From a checkpoint of a small transformer trained on Wikipedia: a variant of Adam for these matrices.
Each number is 500 + 40 x the weight over its row's rms, rounded and kept within 0 to 999. Layers, rows and columns count from 0. Numbers have three digits each. The size before them is the row's rms in percent of the matrix's.

# up: layer 6 MLP up, 1280x320, rms 0.0756, rows 668-749, columns 0-79
# down: layer 6 MLP down (transposed), 1280x320, rms 0.0697, rows 668-748, columns 0-79
up668 104:483545505466511458552454432534441418497503507540433513567497495471460504483515556484469539502523524534442398492530439490550493469420532511543539428468470569530580502442506466516475538498504509500512483472519516562486491531541449487510465528
down668 086:596433502458557486491560507459511507523483501520467476490495541486508505527499485445471454533556475494502497530473486551500521520494507477505492507478531511459473464487479511451467514527550513551467493507507409488500489492494517509538539508
up669 094:501528542499519575489495479436520411483531505487521552545541452502455497476575516419473488569583471477416560507540503374490520533546507467452431468447545462523590518541558468489435493520554523555490477550524480497461422419503482538478541582
down669 094:582492487506462477503458486481482485568489445446482456530564468491503543475473510536527551492493478529586588551446516456457498532434501518466487469480466554547459445504486458552526550477502506464507460498510542489518521540466565429499480420
up670 096:474581505494447528607517483455560541467518512507434525476515435525402569510480554479499542531520527493546488482546456438559472492532482507519521532484522489438460591558502563468517493467464544519491520514470490557494460501491509581432547428
down670 093:577473492426449575465523452513444506540467529542446537497478439506486529528507557519486515463381455512511500555549509592469503537540464512461471447509496476543484486511440490565478536529541452557471464508468492560486540464512517577497531528
up671 091:472503498487534557491448457485576474451425529452537448517446508491443544422514552408475475503518451458495409450521485473430583480497473573458522474484456604446466551459533481412492470508467536461472468479539531510501481465532505567460552519
down671 088:418442491483453516444433497486468491511541488504474469517507525551471435499521556523525529520443546469466503454493553511537463557582475481518548489431518448542511497548527536553453524535524540500516556538520503450503480472517510464545470438
up672 092:472507507503516521418533563477481437436494540461491489506519568395388429525542484533551504488525565540524556607455487515494517498550482515496502501494513499471562527524459570475449535460512560428536540537470493524513525565477464518536530534
down672 092:455447492429509499510472511442489479462523500485497466564510517537474447492539510480568512519517467515528475438461419410442498550566495487530529426466570525575467513456482501510516445580508450542525546495548514534427568474468491489497424561
up673 099:420524416448540512504541528384503465532541480534500466456436506513467464536578446520533439555508486497471490629457423480512527503518558538473499582462548523440513564527495565491574564524515601443497550501446517514491551506496480468498497499
down673 099:513512437504455558531459512563509518519495445550479514450498493533557490514470525493499498515455552493430528535527477509486431534424523459482484412570475525562535489479511462490448479508527447506534513480497513525531541491574434534453618471
up674 096:500478514495484637509517520502475469357508547458483514546429571474492549520479501535538460512526521532527513528451419432463513504517506502423532490493489620495520438478498464512455553485555460425539497566535524482556518433501487504431482480
down674 092:536476439533403444519459424534599458584538432500488582501557491507526535494522446495475560447477481465542482524484494453461481504524452530533502504486548457408543560465449586476490511466433552469515530466501453450482545539479535472486537508
up675 085:475446447535507479461456476495522469521482486509501475521565475559522451501551505486504493516555537512534480483457501469510523508525520525525588481547564479525480475482513517472522423510538462516490503523474508480436436428476488445511454449
down675 090:499572486492479529469548551493474524460519511553528542465469535469487515500472510486469476490481449509464451504533511512506466473486444552500423445432509502485569579547560505514429576552504513481500522481501517508572562563533512564500522549
up676 103:489503489492403529381465485492487538524492512485520500524552473538498581439492508497472489539512487556468445504517469467470522474503526443510515493538481607544526470485505470549454482567485424482561508524503502535488465486481481548488491428
down676 104:540520504415571432476405560448513518532439487432446513597484517545528527555505525453509563506607501525501514515479470488455588439460482502500479525496602481456585513551419391446499517556516510421516459528525527491501449485481444471489555481
up677 108:436433438441458506490525422530475574536552550567542485498451512532462545550443535550458528498490446454511431476559494491548553531451532493402496520456527484551450500498515510499534491494491440435477457494503516464454456492536485491493446473
down677 107:493476481482456522567494474454536481447500512594467551546478489507449422544401566501619448520488505498381501515562420510468450469519494509555492471546569443534543523495475543492476565452507560564466520471524617489504487518489468473486462465
up678 102:506483436481546549559465480467485503457602499540532435469427530406515508519548479430431454522479466584486495446553487495534468481493505498479548495506457489501506478493454508482499416483477492482417489487498552477521535498514520533481491526
down678 106:483472599448536529488531486497451509530509558479583437433500503419453508469571494515476561442476535596525599448529532443508542535546484517449563481481520479459493504456457468524481523612527496560546586534521466532488477522599499456472492472
up679 099:414555529543564492509496513479493468502529513470481527470526494525520489472529557447461452531458590551516408558438538456499549471480444516514423519513586518520533508476485473486484576520517512442474476492476510509564450510517514474530602563
down679 102:454458514498507450571508534525582532508494448464467515528447457577496490480499469511467479473437531504449484484426551527527541567453444530479453461512482446539522466615530546519550487540465544563535446474460502474486430504422503499532460441
up680 099:501531467437417567450518534516440487547543485553515482480573472419492476547477508456525558486483577497566488530526483495543482543517602479433493564488503466479523515482517530500419535499502481443477506480502520488476546539520453489536516425
down680 103:504510488491504546475516468473544437537469486492545509559451543498502495539571552495538578455547499466540512470447490574507521497488542475481483501421403470453443437503535425499522513566586477396536476522460493453543423453552506557439424531
up681 110:496509442447456478461518467485468514511412482529477431477519517467547479563526479469447462523502473446455561546560514532561473481450567503546537570505506476548605612451507491491427438546553503508447532570507540532530478594517496413523476479
down681 118:521568526521419560527486451498534503487459544590458549487475418477576547486533566524595505463490510501512569436470495545519484523479494511456487490417417535544525424466473456427492513490512503444519536540441553542503497488506506524520464494
up682 093:479568441478560561471490556517455537471521524536397515567494606481533582526549488505564482528450592515482436565508574577451496486504555490525543493507532494474524506499479472349431571462528475539542466518499550499524525501532500544512477435
down682 087:464535531557532457531552573566509522494531550502526492466477492538536487445487477470511529486456404470553576525559437562529464555518446462475451509530457517566448543573577519480490393443551497480508486500494481489480503462491377471495488538
up683 089:493472481443557547501509543448429497464473491444523458514581543493470497527534531543469484563484488471593503505450443492504501514518501454499519539542508527483511522400499503562555572490494477386514527456506541494478499553625440514460511426
down683 088:566517495494502522480463489585543502528443466466448552448476504476518528553542507448576487556533509414463555432577516511464491495540477461505474496519557536517469422416477436468473496491463472526510462496522460511442527530480505521493504468
up684 103:465438463502411519454499476432479507479535502516508480466539466581435437519487521487547544473551525519482539505437507522461441528540554461492551529511485569508532435524432466525525528490460525467541473500497509463457448474492458482516506525
down684 104:614543567472548493492543474591500465488473459495441530477517581463496450490480492477462483522471514511497513476471470472484565429508463455457580448440531525562554466502465527484384551457554467545474556455514566386488498480566512486506535469
up685 088:498420486503533547503524452483536484428486472510459511474500577501494524551542475462506514604484478459574572482482494523550494441469505532513563506483563526508497504481507529442519481545546529480478573476504509469409445492516482522504442528
down685 089:467501564472474464490436514464577439505511548452477551492468476534576480503461563532525497434494449568533542476483518484503492548466436471518443559528586480504554477528530446552482473451515472492476548459498494461511491518414463499522495429
up686 098:492441482507513536532502590565450542470475514460591510517529541567508518538566414489508502600526537506487492528475442464532502503472495432533571504511550522482545458460556483467484552537540474480557547502502491482418456494522502497494488530
down686 098:622489469418456501497495458460554482516467556464534541496457534498492511448587527439478438490512480522549457443406463469582462505516518451530494543402445523518495532588470470524490522408487470513549413539504453540514508492497510488504489461
up687 102:478444440508471541542547496541519522562525503498466510519436552515511526470503519532481514576526493600539492578474453529480499460487542562467491548497547582530516478547540574503464440512453547471501522471526521527528452497436503468461459519
down687 106:547546532562449511452466492496556559478420424458468411448558555542485486520507543536408488536521515435500540469485529534544462520489452565445461473549516438566532531543502498526458511439501487432514503502505489494418442510532547428504473527
up688 098:494466478535465538542555477425494364484502493474463476469458477509486516528506490503504512462483464493474540487470488491576498508456575449528488479543444551544475485526500547493531426582531487418408533480440524504483462447483451463492525482
down688 097:604476425466483512476541505466474525506497489494502523519528550553508498463520494549494493536549495512586474467551557509501467497532533546485498522519567529509501467410500475538511558478439500584543437519521446496527569459427509513545524512
up689 106:492512538487526531442533538481551516459503564531545521575489480453415507545541444503476489522496515548508463531493488460483507505470467520502448499448563552530457548477461490396468527525497542487517534472450541558469413453555526518511513504
down689 107:508478510580514507471514539440492473451454524519474498535492478514555534520542491473477498478480496505481570425542493462444557615469439527456425512520440520477514581441535484515505538463471489473532541505482526504502435465525454540455486525
up690 097:486577503540530563441470495474563451484466490581501581518513469513472502472524604420407536503474543536471514503482467502520513526519555535477512430470527550484531483464528572516524475593584510506487567502469509447481471524463514459530558489
down690 088:526408574461539578492473530462474580481534525592557455492486503453505534493538494440536552511503470451487503482541530500505494482416562570495495488542492524487514506498504446506474475461441509431516515454480488464523528474445494496519513533
up691 083:478583443435568491500478457467506503468461493449475532533535552453506457495530525527523499475533536552490488585550500481551496464465526522495531502499488587473483541506573526486486451538476513455518497478483501477542445508445526513500475501
down691 085:501485475540478508496528555500469453529520508479429520504470485528458573520473477459492440503469478499475482461483534490494489494555468533472501517497536473522549549503438525488546512535432490510503507447490498552497482506597503511459575461
up692 106:482520468497521562522490482483419457513555490492485528528579487472425508478509495501513441461526491435530505450525437528495466547473509402457458478554457552534511454492512487526460544463483517449568492511515528484561449520530455474445507486
down692 116:495547436470430516574489471514527505520500513486436557518515509432523447497471505421479517453497530493446574429536456468444541514415466530532480441538496523534473478560507475549463456474485458470494466581503481477533520461489522539452495590
up693 096:453607469492505521496445478467547531529446510450586407446475546581441528508466549406503484511543502565561442467500557493480452432550479567521580526473536571509500445488530473450532514502491460521558489549492536445520458452592474535504530543
down693 096:550476489428477503535565530531513499476543454464435482453490483523492459479580448525492487509494502552535488477579554456518588462533483464540478556431508459483428536490471495559452520499545548422539495445525502498488522472460489440537466509
up694 091:496469491471500557478495511495549492467555510484502518534472532482441473524506493538567514506486440481613524505479456560582568511546519517428525526470455550490464467480529519479512421441516555487560505524541513517476501480485487442499481470
down694 094:416504474541568466496489376480433499511483454500472440488554467487566505461407512500557502474459524557495443463523547485492457464471484499535457441551524436487527510527453475496479449582494490494474483545492481547487517544480504444485513521
up695 099:508489426409492484457509458549473524504534519439529517525449520438570505536510491532478479525470487517520528482564537521571505510485512463507504490460494523505468606589539498470487449546557530511543516609501531492456513439528424517547494514
down695 098:533476488436498476400407522574504505459524474506492462453544531505458494472534488495451465459563559518499480494438529527479544471531520522440530504453474473471473532442471529446476534534481513430467535571506501502432545540559499470504556500
up696 096:497458451503543562490480476465516540469515531486479487472513612480542414562547437513535457562515496503488513499502486504487527475469515464541430490541533505419542465443482522426484475477558513453507525502512539520488474451481496477476458458
down696 101:527533532424437456523489534472525552522501481466526504532506496453584503573499518456499507521426545490522573519514526525485529507444531534476468520524543470501422488486503483513508456471493516457562486460450491513458491547512508499502486523
up697 106:464484523525492546521520488460505461443478519532567486581462477465458559454496565513504545467577468526468528530570403469518515502521502578535549479460500529494441525537550474509485479502525511428430487526471532529511461444527493500502450471
down697 108:549492508403535541464530503461453484477426556501625565425517557486502492465534573462539647473472516468512554517489491384492489593480489416478522508551510526520565486522540523479524472536499506505458436511513510500521452529481564513492466483
up698 110:480527514451500508519524535501479554523540532464486528486429527542444485470537538458427496558524486494500429551518539553459502539480493479406549552546543544554534518460553390457467491558543557494529515530568488463472469492527545477376546525
down698 106:471558446530540472517407493451553531549464527453550516461393545531509429590495494494506514522466539466459515493458496548512512545486562572439491527575573510420506447491552464475502501515488477466497389444543402546465601489455485469518502478
up699 102:458446475487494534475473540514492470503569497497460506495539480450465530537447525470436531604507473449546500485532485495458442418526529450470479505452538530499555480497539480500528480474498540467523492491529552515430415476494455494546492568
down699 111:533497435535554544565500531479515550618509459562474530511484528504556480548498499499502486484451435518472488520523442550454551449526576530509501405515532485479587501432512459500470477480504508424541539438475433487550494506513477505501514517
up700 099:466459497511509502442490500485500458514531543476547481456482548495460470456530497492452442492507526547511491499527540538519510480540499545478522558543520415471493475515603550536574530494478407508564527489578512533454498559491480475483536440
down700 093:418554510449490449424492460492548540518515409565456550522452471547534465452532428461455541551515522507480584572533488517517479506475498555509579492500477486536465513504481527507493526523617564473508447499474495516522557405458541575503526444
up701 105:493566498521436505554513588470524480464486499544513535612509481494481441502551453457490527470437491671411560492470455496455521483415489496459550511511463561480538511580505476434518575508527515452505507515508523535474534480470497476503456540
down701 102:525496487526537510488501540521472516463557579437503497460545472538456497548536531577560551510455557521497480492531464517486424458545543518448533511515609546513480464447430545507578488456489453446443483563512485516518529457494507546451480473
up702 103:492466435463508523499549470527482518465509534528546467516552482465478488561542468533543524454473520529514437528481452541468553478539478504466532453501528434511476468558499502527511520499470487497523503501474508486500490488448446504457423489
down702 106:497474544548500527496502543461478531561508489546505514546521503480427479507512498462529438521465522527422472464477497563529490492405477415490530463495490459492496464455478530557442535458562505530522504487494420441492487518493531421441554552
up703 105:489458496496568535513492509546516497509495521491510524487523500544491410511489550524579536472517539534480500522446546534519544448472479479489485483465559572461468499500481515453538542504475467478510556473486486461493538489480532504474464536
down703 108:573427476538473495518495431488514488527491540473429506515475475474529495520527470520449456457509534465469463580566481493472560538494571544529477493470498447516486511554478569491477481515531435537507594502502480473521497509523522470530515525
up704 104:483513511510541549526558535482494442416519521481498487470525561462458532498492495493498469514506510493490386533507383459429506562488504497521506494527508517441532450497476487506475598442491542518472511539485482524509524427567571418460524507
down704 104:492515477491454509559488491456504465436462423480513519508546426481551435514536553520445560447563495527517489465502528499516474540505472418535501471543417546520530437595533550482463475579493570537506603492535562461505520507539484568485420479
up705 102:477490529472458538504492496481519540529532548510527458477531565474425472531504515538516423484500484515602505513428419534466428534505505512433491511477467612460470555423515516542545561506485542462517511449502560505553508420565494529539427494
down705 109:490453489493501447516532493506489521472516521473473610528599582506577507484476519516572472558463582502425492532484487495451495515481541515499485580502432463526525487530518468443445488508480517535482579447504492505464506475522479500472385514
up706 104:475511526524546457552505467507473467533543536497516494575486539533476529512558449495533424535506445468428526562544530504455580515566514447461512508541487485440473532474502516508478452525461466497490456513475514488491515511572481560459456489
down706 103:487532508526465456523503587527522547520519483500508529539424416510561498488517505524519516555444451468531509550500518416475454519479594513450511529482507541501505484430527519455506468497491446438482537465473516486488502523533425435523395458
up707 099:473576507508604496538556509472489491499530528511478463526433525534447479504547556495536423543574466509506433433555512455533562559441560528467512559501500503498585482535499519478500488554481573452469506421568523475463480481522458494516490537
down707 095:452491493526586449482489462535521489521466521558490543552542506527495503503422488516477495501546505498461453428460477489541479533432473532500534517450491508554495529456542468584459524518522559553551492503477502522447532477413468469497505518
up708 106:453534490464473504427554442490503422481575510502423561477478496489485454551533460549502532529525480554529491470491506463591465503504493517448525495510457470488537545466471509437502482501462490465540549534543524559431532518569476530467483548
down708 108:516527537497446510469405506462518495500513541488427431483519518455452518527548515575503581500597422501481574494499491483521462494471572520516575565535515531483489559455511531423503426438468503458539522513508490529453501507511480462514466536
up709 094:467432473513485575445493479432481537552506485524506437510515504464509515527476459473446458493467524535571463459514487521480579482491442527444545507443458519463519470512511445514470536485531437506446501493521569542541532464519507567495527526
down709 089:560554524451507523518556517596499442519456468533485568512502472491477534469503495486505586598515483459438499462509550500523501425547545536550515414513546448508515539525527534491565446540469431463494464444507508476449562496500516490526484534
up710 103:469589455469495526552521535530460473461548495454527554519389518568485435545585514465495399521559516533530526595425480463510568466462552470462541495533519501534542452506439503548439523473491532423503512481462540486539474478498482448463446469
down710 106:458500476437467472475505441491544431494534572539417492526503443513463523534552537454494463508526481441447550465472507500554475504511587468566495537554446502491507490471572528486548517530486489538486508511531411548463572473521490532500546534
up711 102:481500512526514586508451557460487525503514499528503453626510526479519533474449468505472485538516484542462470470473412489464510468469518523488526535444472509490520487496510479520487446486491485429522506535550569497504501452563501510446484569
down711 113:488534446521495506503516494488560455494500542475514538550490504548446488502470557491543539512476426400467476475467569524467519464500447484506435523537517468528469501433429511413565433501518429552502568543574496521462468446449488512406556512
up712 085:484511550527495504567512519526495531478494539515531442513457509464451542485540559502529484568588484482503513534510470467482575518509512505516504532513440432532534446420596486416532550495520595483435479549521500486439512522533483470432488585
down712 085:394452474503471425475649488430491490525477521425535492490547466466488482577478450530469421470428485488513442509502523470464514583531570511447499561461476513566518516481489523493540545466505502513498506466524552475510492564436533537542482453
up713 087:536446468508512527469427451526507449514523538529616510529482506432455507459562473491502544524527577544512510505489509495585537492480511480434421538487593454432534531442486524492489486522520516513498501550526501485488413517571513467444468449
down713 088:477529464511507520596502579490471562554541462538485455484507553509510548508488439473492444498436469497474466439488380413415548495531561553525571494523477535551432442541491508492501532393462499491470498484522476539533518505441521463438489561
up714 101:489537505436560541555566452540456481487522535495540424503506531473511480577585478460541447546511596577547445535434499493474430419471529458453485504420494496467472517514494509506509563534544458494507484542452515468479436503506477554435491480
down714 102:489522468439456495535543542437473490548546463544487514468446472427503483556496517515505568457508466515534437469445522474542572458408516508549538559561509529489490517490458550451444506458564490509509485517516477552482464518479505481521478515
up715 104:485521463514467487459430523530461520449551542469515462559516556547437481547568553481468446545508541533432488455509439527490496514480508435491495519500487533492588495410481462515445546481589488487478476499536506532511451547537500479370504508
down715 105:528493543505546486471520535492486480406474495519534481481546465446497445498458418525559433506519516409500550490507430543503538509493515525533523530533491574498433567436479518522530505581562531482388472480492418524472488478489493505541556496
up716 098:511511434547515595510472520526500488556539515447509497523490560472469474500493523524484452493478434528468474482532452458577477522469510486528510472502467518481520465424482509551514510497555510397553558503450538466449439509459475532496439496
down716 096:492525481438484483505398435531559409551395479546556552495523501465552499489475445502576521459469495431476533487517489531532440554478497517544469406534528468521416502438461519481486471539544504507587544430566499463445529496433427487493456495
up717 105:462490414454528514472440500566477491510524508433471492557553503456489536546524461458471470564463418524504453536441414465497543497461515472478579512488552606558504486495555519428481493551568552503496530566437522493449487532538489430528444497
down717 109:503498487511500513493544525503482476470538523510418538432562455580567499510452494572444505391508469467487470497501516399487521474418559532489496471560449449536541569523568515511523482461542520498537494492550551522534471532491449465470495492
up718 103:457504470444527543495578517476403452506508574535507483508548506510548457487536494492532535525500529536493523476416470498552528540499544460503456454497569476447515597464487494543505565554531552546509537487554534419531500518475453488424512476
down718 097:521515515520472515554491534565477521503537476488473529475509553471526562440475447520482487496497529529517511454511507544542531461500493522487573524550454502544510516617508496497541447518447537523409512503515486544531510493425574398520500454
up719 103:508546483509504506521486540532446480472512531521514479465494483519487508472466474520548423529498520549480416443473509486518576510452550405430429508501446494484576519504470483561530515516544482449471532522571482439533514501495524467463536452
down719 095:659474527531474449468458496465543520503499550532503476488499526464461518475449525555483521464498525548571490545538557500530539465496548496377525497441539496468509496529467477449513536553506519527457541479564386502521438503493510432532395497
up720 098:473509508432476519516543479470456501500446535498534495534496462485402471435544453475527470475516524503507504560529494467552529506464491441471514498535529452527455535490453477526470455437501522434490447504461502474488474589498497497412498544
down720 100:479517422442487480463520439535500473486482544510526565438473560532418563537439534463449521475464557556540471514529492526524487481536476519493525510488521508543547568406456492552563467464508465417552508521536476459485448421469494454458506507
up721 109:433505475492486534514455520467546516466546556539516506541578491525485508503494495461444518499465557497494544512559543517453502501474447555488539575456558542486543535543596507460514495507519416543516528509562496466445501523509483522524544488
down721 115:453472535483438509434533553524537472554482525490520468577505472519461489444508458557515563493393540507497496518502537439439467494442476426462482437505475527535509526510520479505568467454414512507521466492485496514577425509501542505433470599
up722 110:465536479406489583498569502553419506513558610472456476452509536494473437546482465548540536555498543516503491505496503471426484406476528467447527530444525543491481544513487482470558508458471524436541506514539588516553504478476489478467453503
down722 100:483513473454522446447507486534446475499535521503479489427489490487523489444459475461479520546508531500545505476517554504426530467457411520569445570479473414549486551468492482525509490437524517485514483516477518546541435480471585515505424538
up723 110:516503475467503534457504491510447443432470517505495519514557454499501473486529500479545466500624464545507476565491382457606465490510486457472531520543492560528486583522512586499434496504517500457444540527469528509541501397488511433508400508
down723 118:510470533544507593566525527531457480507493487475485507490455491487551543421494444493477473494483566519461528474488422497539422494528555550424512409452464561510517545505500417513511469533510539520525459469542566453453485503448560532482487507
up724 090:466545466462551524463440559531534456506466489499553551509545499488507528530502480473537456554497531492405490474491477537487490508500503475513528445462547492455520502464524559460527526503502560510557590511500502534485450476556536558567436499
down724 097:484529488518475538442481475529428536541494543520471495516517490550471454567452492472496587445446487492511507516475467492501517479557447476488581569509457452449580496552503533506448468591479550439531460537457443556485589523579465472533595479
up725 095:404446582528482488541510504504492536515496524605459489494495463463447526516516554482535507523492507484503465554480489465501554412486460440483512567464516542524551496513507510439415511566584564541487532433541580488576470499477501550478517543
down725 098:545510500540554480559517499509510493515524528384503495501484482511483555400513459469487578552515501529476496505477521557519509563499486567425492559470461507502502494442500518557564435559502486577420539571462380531505574511539487490468490564
up726 085:524471486499523488531528461477519470467504497480484509491480500462488488468590506424521461495545580465413529571549529456514508499439546461558564421514537411497455526489560496494475521537578531560447465530514467476452528490546491516509501499
down726 092:484492462506438489467446495490444503463483472524502508466523495487486461543440503526482495499462489548557473454458484517456520507528445574444499585569450536523503502546435489524502515448425474444567499477496565468519465486512467504495491489
up727 094:485515480511503593464539485472502487453497546523466531555495503491492496566551514448556477521515480563533446502462542460536475457530482500551492469514530584490561461487474539507445524535489546429446498507447482522500475475477505580383522477
down727 094:474541496474558559529505454532587482480467503473568510492508458493524458464524468517482532509603476484488425494591495538538507512502458525551420482588537470457490566490529524499497516511482512517483502387527467498423513469509484539565560448
up728 097:516583519450518509529441480524497528532483489474491544513483547518534562503508532487526531537507529549630459545499504546508481493450477597542578503452553481464505476519474462495450526485519449546492529543577532483404520466533533487496483619
down728 093:480508495517459476510555503498500545471461496500544478464475540445541511467552468467545490511500510490449553529525520425432558502452504507568473514454463524480593455489498570474462490474414539466491504411480523476428486483448463459554500527
up729 103:453477518423535510553538510466518445474476481462565399562504496487486504480494471479474391499503524530523452556502512474525526467519503410530450555495534531531432541586502482466535541534530494505446503553504512557534573429543480535518464511
down729 099:462548499455546420598500488488551402443545465414483462487491519496494501530476521475487505456475433483489491512557582455526454541442513530496474528458507484508445432526452539433436424476521526437519499536536505520489510468546524503503507469
up730 106:460505489509494535525515485447488484500524521474480512551463482490502628510511502477516441462503498409486479486465505441507561523540486515462509533490489541507529487549481506446488512473505472524474428560510544578509506430528488552498446537
down730 102:503512498417490522494475511487538550538493515558486483473466489459531508535444576492570525458528575534572464495501525473517524550462514458454517530486502510376534493502494521491528520501523528559504389419481534496545458522469479535497472475
up731 096:514483550480566462539504494548485442493460559528505469559504531482527462542521431567554532486509475484587518538495478423533522488481464409528510515515556507399513555502504531499487507517544549404468482472487522509501507483498487526424476481
down731 094:568522500495492520509500475474525487510473527556509435489545587461512476464512541490524509537464540476474524489474417488555538515554524538574551480459481601442454499441447559533650613478489460465512451563467380555530549497497475506514462441
up732 103:466453467496387484491499518511427497499467497455519511465544489534542514444484503491528509559567496442437503561489532414515523533475455535462460455487447513502576491500456436528505537522500513501480530531551511529454478486516488531455480574
down732 101:477516435494495447495524481498464427488477457511553460456424515486502429482534560519492477546571576484446505542440453528474588433513470513507516536484451490413508492535440505508445494547447478452527458504566444498545533598497522524545432481
up733 103:483502478527473557481552458406504444527490489481498475538500525402526481508521525437496432565462504475513518474478494492574486503603562431513451528452515509530586569486532563517455528471504520478521510502524535493533488469513499509408469536
down733 113:435521494512509483544541435530494542458516507482460485485528519482504443530482518498461508512510530514584508497495482410540501531545506501523506458490453503480513540552514525410492491502568505485495475465418533543511502477462456499527484479
up734 107:400451428481471503577468472526447428541540495446546495456446560423511490570482511518444527557497520505447431530547535478510504576496507415525490494515553525456489618558482413489518522490529507526503478543504520556531504462519474533481536488
down734 111:572482585518465516511493501465487573446464494496548488545530488506515477526467529452540417465451570466485482514488476477539447487514568477540482571498473500549516612491514505449504512452527514442453510523583468465529525429463509489481549505
up735 097:483488409501494453384476449547435496496541560538458479465476565498506488540499465534454521508537530517441488487475493498464559513488505469527384532477467525485554458523553536476492519540502492498497456431582518560440509507492452432516476510
down735 090:541490496485559519519515546509493554492475500569524529469518511494493485537452549531511492476519544516495528496435557523523467524578494469524514474490448474510529548471494508488520487491556512458458563556427519550489510549445587434495518501
up736 077:465477480496478523388502504373458435526458528520503461474523563499540479496504512558463502527527467526503555543492467469510626460458487500452509512537477502371612533479501523535507512506518458509536563474507492493538489539528474522505496506
down736 080:457522507483527563503424542516562592516528455421443475473438520452483583555482549426470437427478481477509509508506469550566468495528570533500487475512539383562469449495520467471513463526488500476508534509530547567534457505499495467496456469
up737 108:442413484470519481446502488534456487537494495517510537551471525563474530489553497418480478543564472448463466535513505496521629410550437471391510469541503458446481544491514461510455582524592521537519540523505527473511444443485547529477442589
down737 108:484427497470514533513515489579557478492538492508502448515457524411507521484439494538489519463521516548520610454583526524462558498527556473537500483529463441506491442461467484537513587577529550541534496482384524478560498486550470515450415521
up738 098:502471402524556537457504514451459398491493511496471495534513562439493497502529464553514537597502410470482507522479453504524509429523510454416527461513526511570474507425499509489547476555527492539498485538603512526426480431508516505467434473
down738 093:698462516513480523561448437527487554471501480527508447524507493498430429529439530455551479522547513481516543499488533521508552552516548434488491522477484501428490488532477471502509561498481465519540485534441421468487478463480499534499502518
up739 092:437466491493503490456480522463554503526525569533538533513431561487461486517529587568550466516515466518461438435486494512510503519439429450457547420419543515472468498509517487452491532559490517547403477488507522510454471553457466453499440546
down739 099:515522557514494648501548529487457533470557492552449505508521508440501437466472559469483486437499515531544496476504464500560472517518462531469455571525505512482516501543446465575479463414538512471470496504522559487387529519491486525639539477
up740 098:482449516500464539425536442451524465500493523507458476540524508465414480511503549425501534555520556461507536494522475497506532498456489540461576486429493516463503531478605425498430522617525517503498474488553536541539494540574476588345442561
down740 103:460475529453458458521544466478488532452587494456570516474491498400476481497472463556458538456396531488544507488510530437472489542484533474530505568473551509516536492513465504489465464438494496490490459445465416541526531527455520421575499464
up741 115:482583428456555573475558451473443506488544528450582381498546522498519511580511474486543403560510457521497507502437476562581493494459575481467564538510541467565484482437474454570452435517551502488514529513531518495490457469582465511475459534
down741 125:457459463558495498444524556576468519549541518504487478477516476590512490566506458463484471459575517621477553440474466573432521436545464524517500467485454514459500555609503464448484491572519516487493498387470511503508489517490488506511561554
up742 094:471478523486483475540466548528468459498444504505480428458551582508511522537548526501481493491484491467583472481504516520513448394532520543500445545425516499472528465457471524455537604501500441482481559483541510544476518510467482494466540502
down742 087:532513488553479483450436537495503532526513484485535492510464481574509453502588469490497475513472516532484485527502494471511521535518474467560438447521531431512448492538466490556462529501519583519515530485536414507473508464483499502423466468
up743 100:482473446502421566473456566518468474512544516501534517486555527517412601469512480490498475460473411566492548463430514460523476492464542529434482420430534481498588495541466474516459624454532490491483541488539560540484474450459483576550433562
down743 102:485465458517429515537562426509466478563565574460510503522533525502510533495467478435466428468413507440487495543489537393480516530525530533502493479461478510472542492505523492492496512456474505511501522574548550491475485468537522530445485461
up744 095:526540491519501572535565497549477467499494518509469496502541476556552587526467579513493512449581493494391538458472484460466470498444578487469475497487562503517557501520514491523496492494525523441397475454425507536517435501488460474475456505
down744 096:566449534486559482490518490442456519522459580455511468538576518467482587438503480538488445573450538505430469542479500528548600471559479566474458450432512470431481552524510439493500489479477560525528509484538486409541545520466549535609468542
up745 103:456462493492481545442547481514458504459529560395513500438492570472495469527464436485443466480471506486546470483476538481497473526460491533537439527519464472524525513572546469437456468515507516545504508528509555528537565473547508586485515541
down745 101:459502481519518438558488463439482572498479516466449534571543520521466533478470482474411545566429446500499537650456514464484497485516505512509482542535464596446509541538493524483492472474515502520493536482562505436485488507502549468465471532
up746 097:492577457443480523491588449483478524551573498449520491521488599551516489490537474508504516552450450605458526493549493549460471477559435565388572440520511490482517474559510512480450458516495540434523522435591501472480515493498483534386483452
down746 095:494479424535578468447407487392500534477486451585552509523524512479506462466557504424460494582555484468436483527448563612492534461472555516462562508515518551499521428493498503537520478569523510511558497502475556472451554537496507540461458480
up747 097:550491519540467581533493564451508463478531463511515530530496532517497553512502517481510492465558507491506452540541493492495515463494455385481476548497479591520498461555579526503451591522521434437517421423497506547490523515527510476492451493
down747 092:698479492492604515402472506487440500418518448525497586499531467515552489478507437562509483478548500539495492523424471487465537476491462476533496435480511505478521473507519486439530504486475523449505506463508439470408489543468538456488510439
up748 095:490539455480548492583552485461468466436611467480520533468482490433493594469521504537504494546461465498522434494596428446516535503495506487474558556439433488457583526498470515496475532417488473456567535474532497489501484481551538452481463502
down748 097:461470517505472520490496448482499574522481452481416529507506584542427544536521516512529514467475481542424452438430504528474521514437529449533524458478544539492577482518494522492509520490525571520525507492502476504485519444569512500524493477
up749 113:453509493495555496506506442515486488411560532488523542475511481460483479478503538469469467519522522492470498487513409513566538457515494470532456546465533489473504493588525550387479546518505522505451483420516555509508517518488451550539514521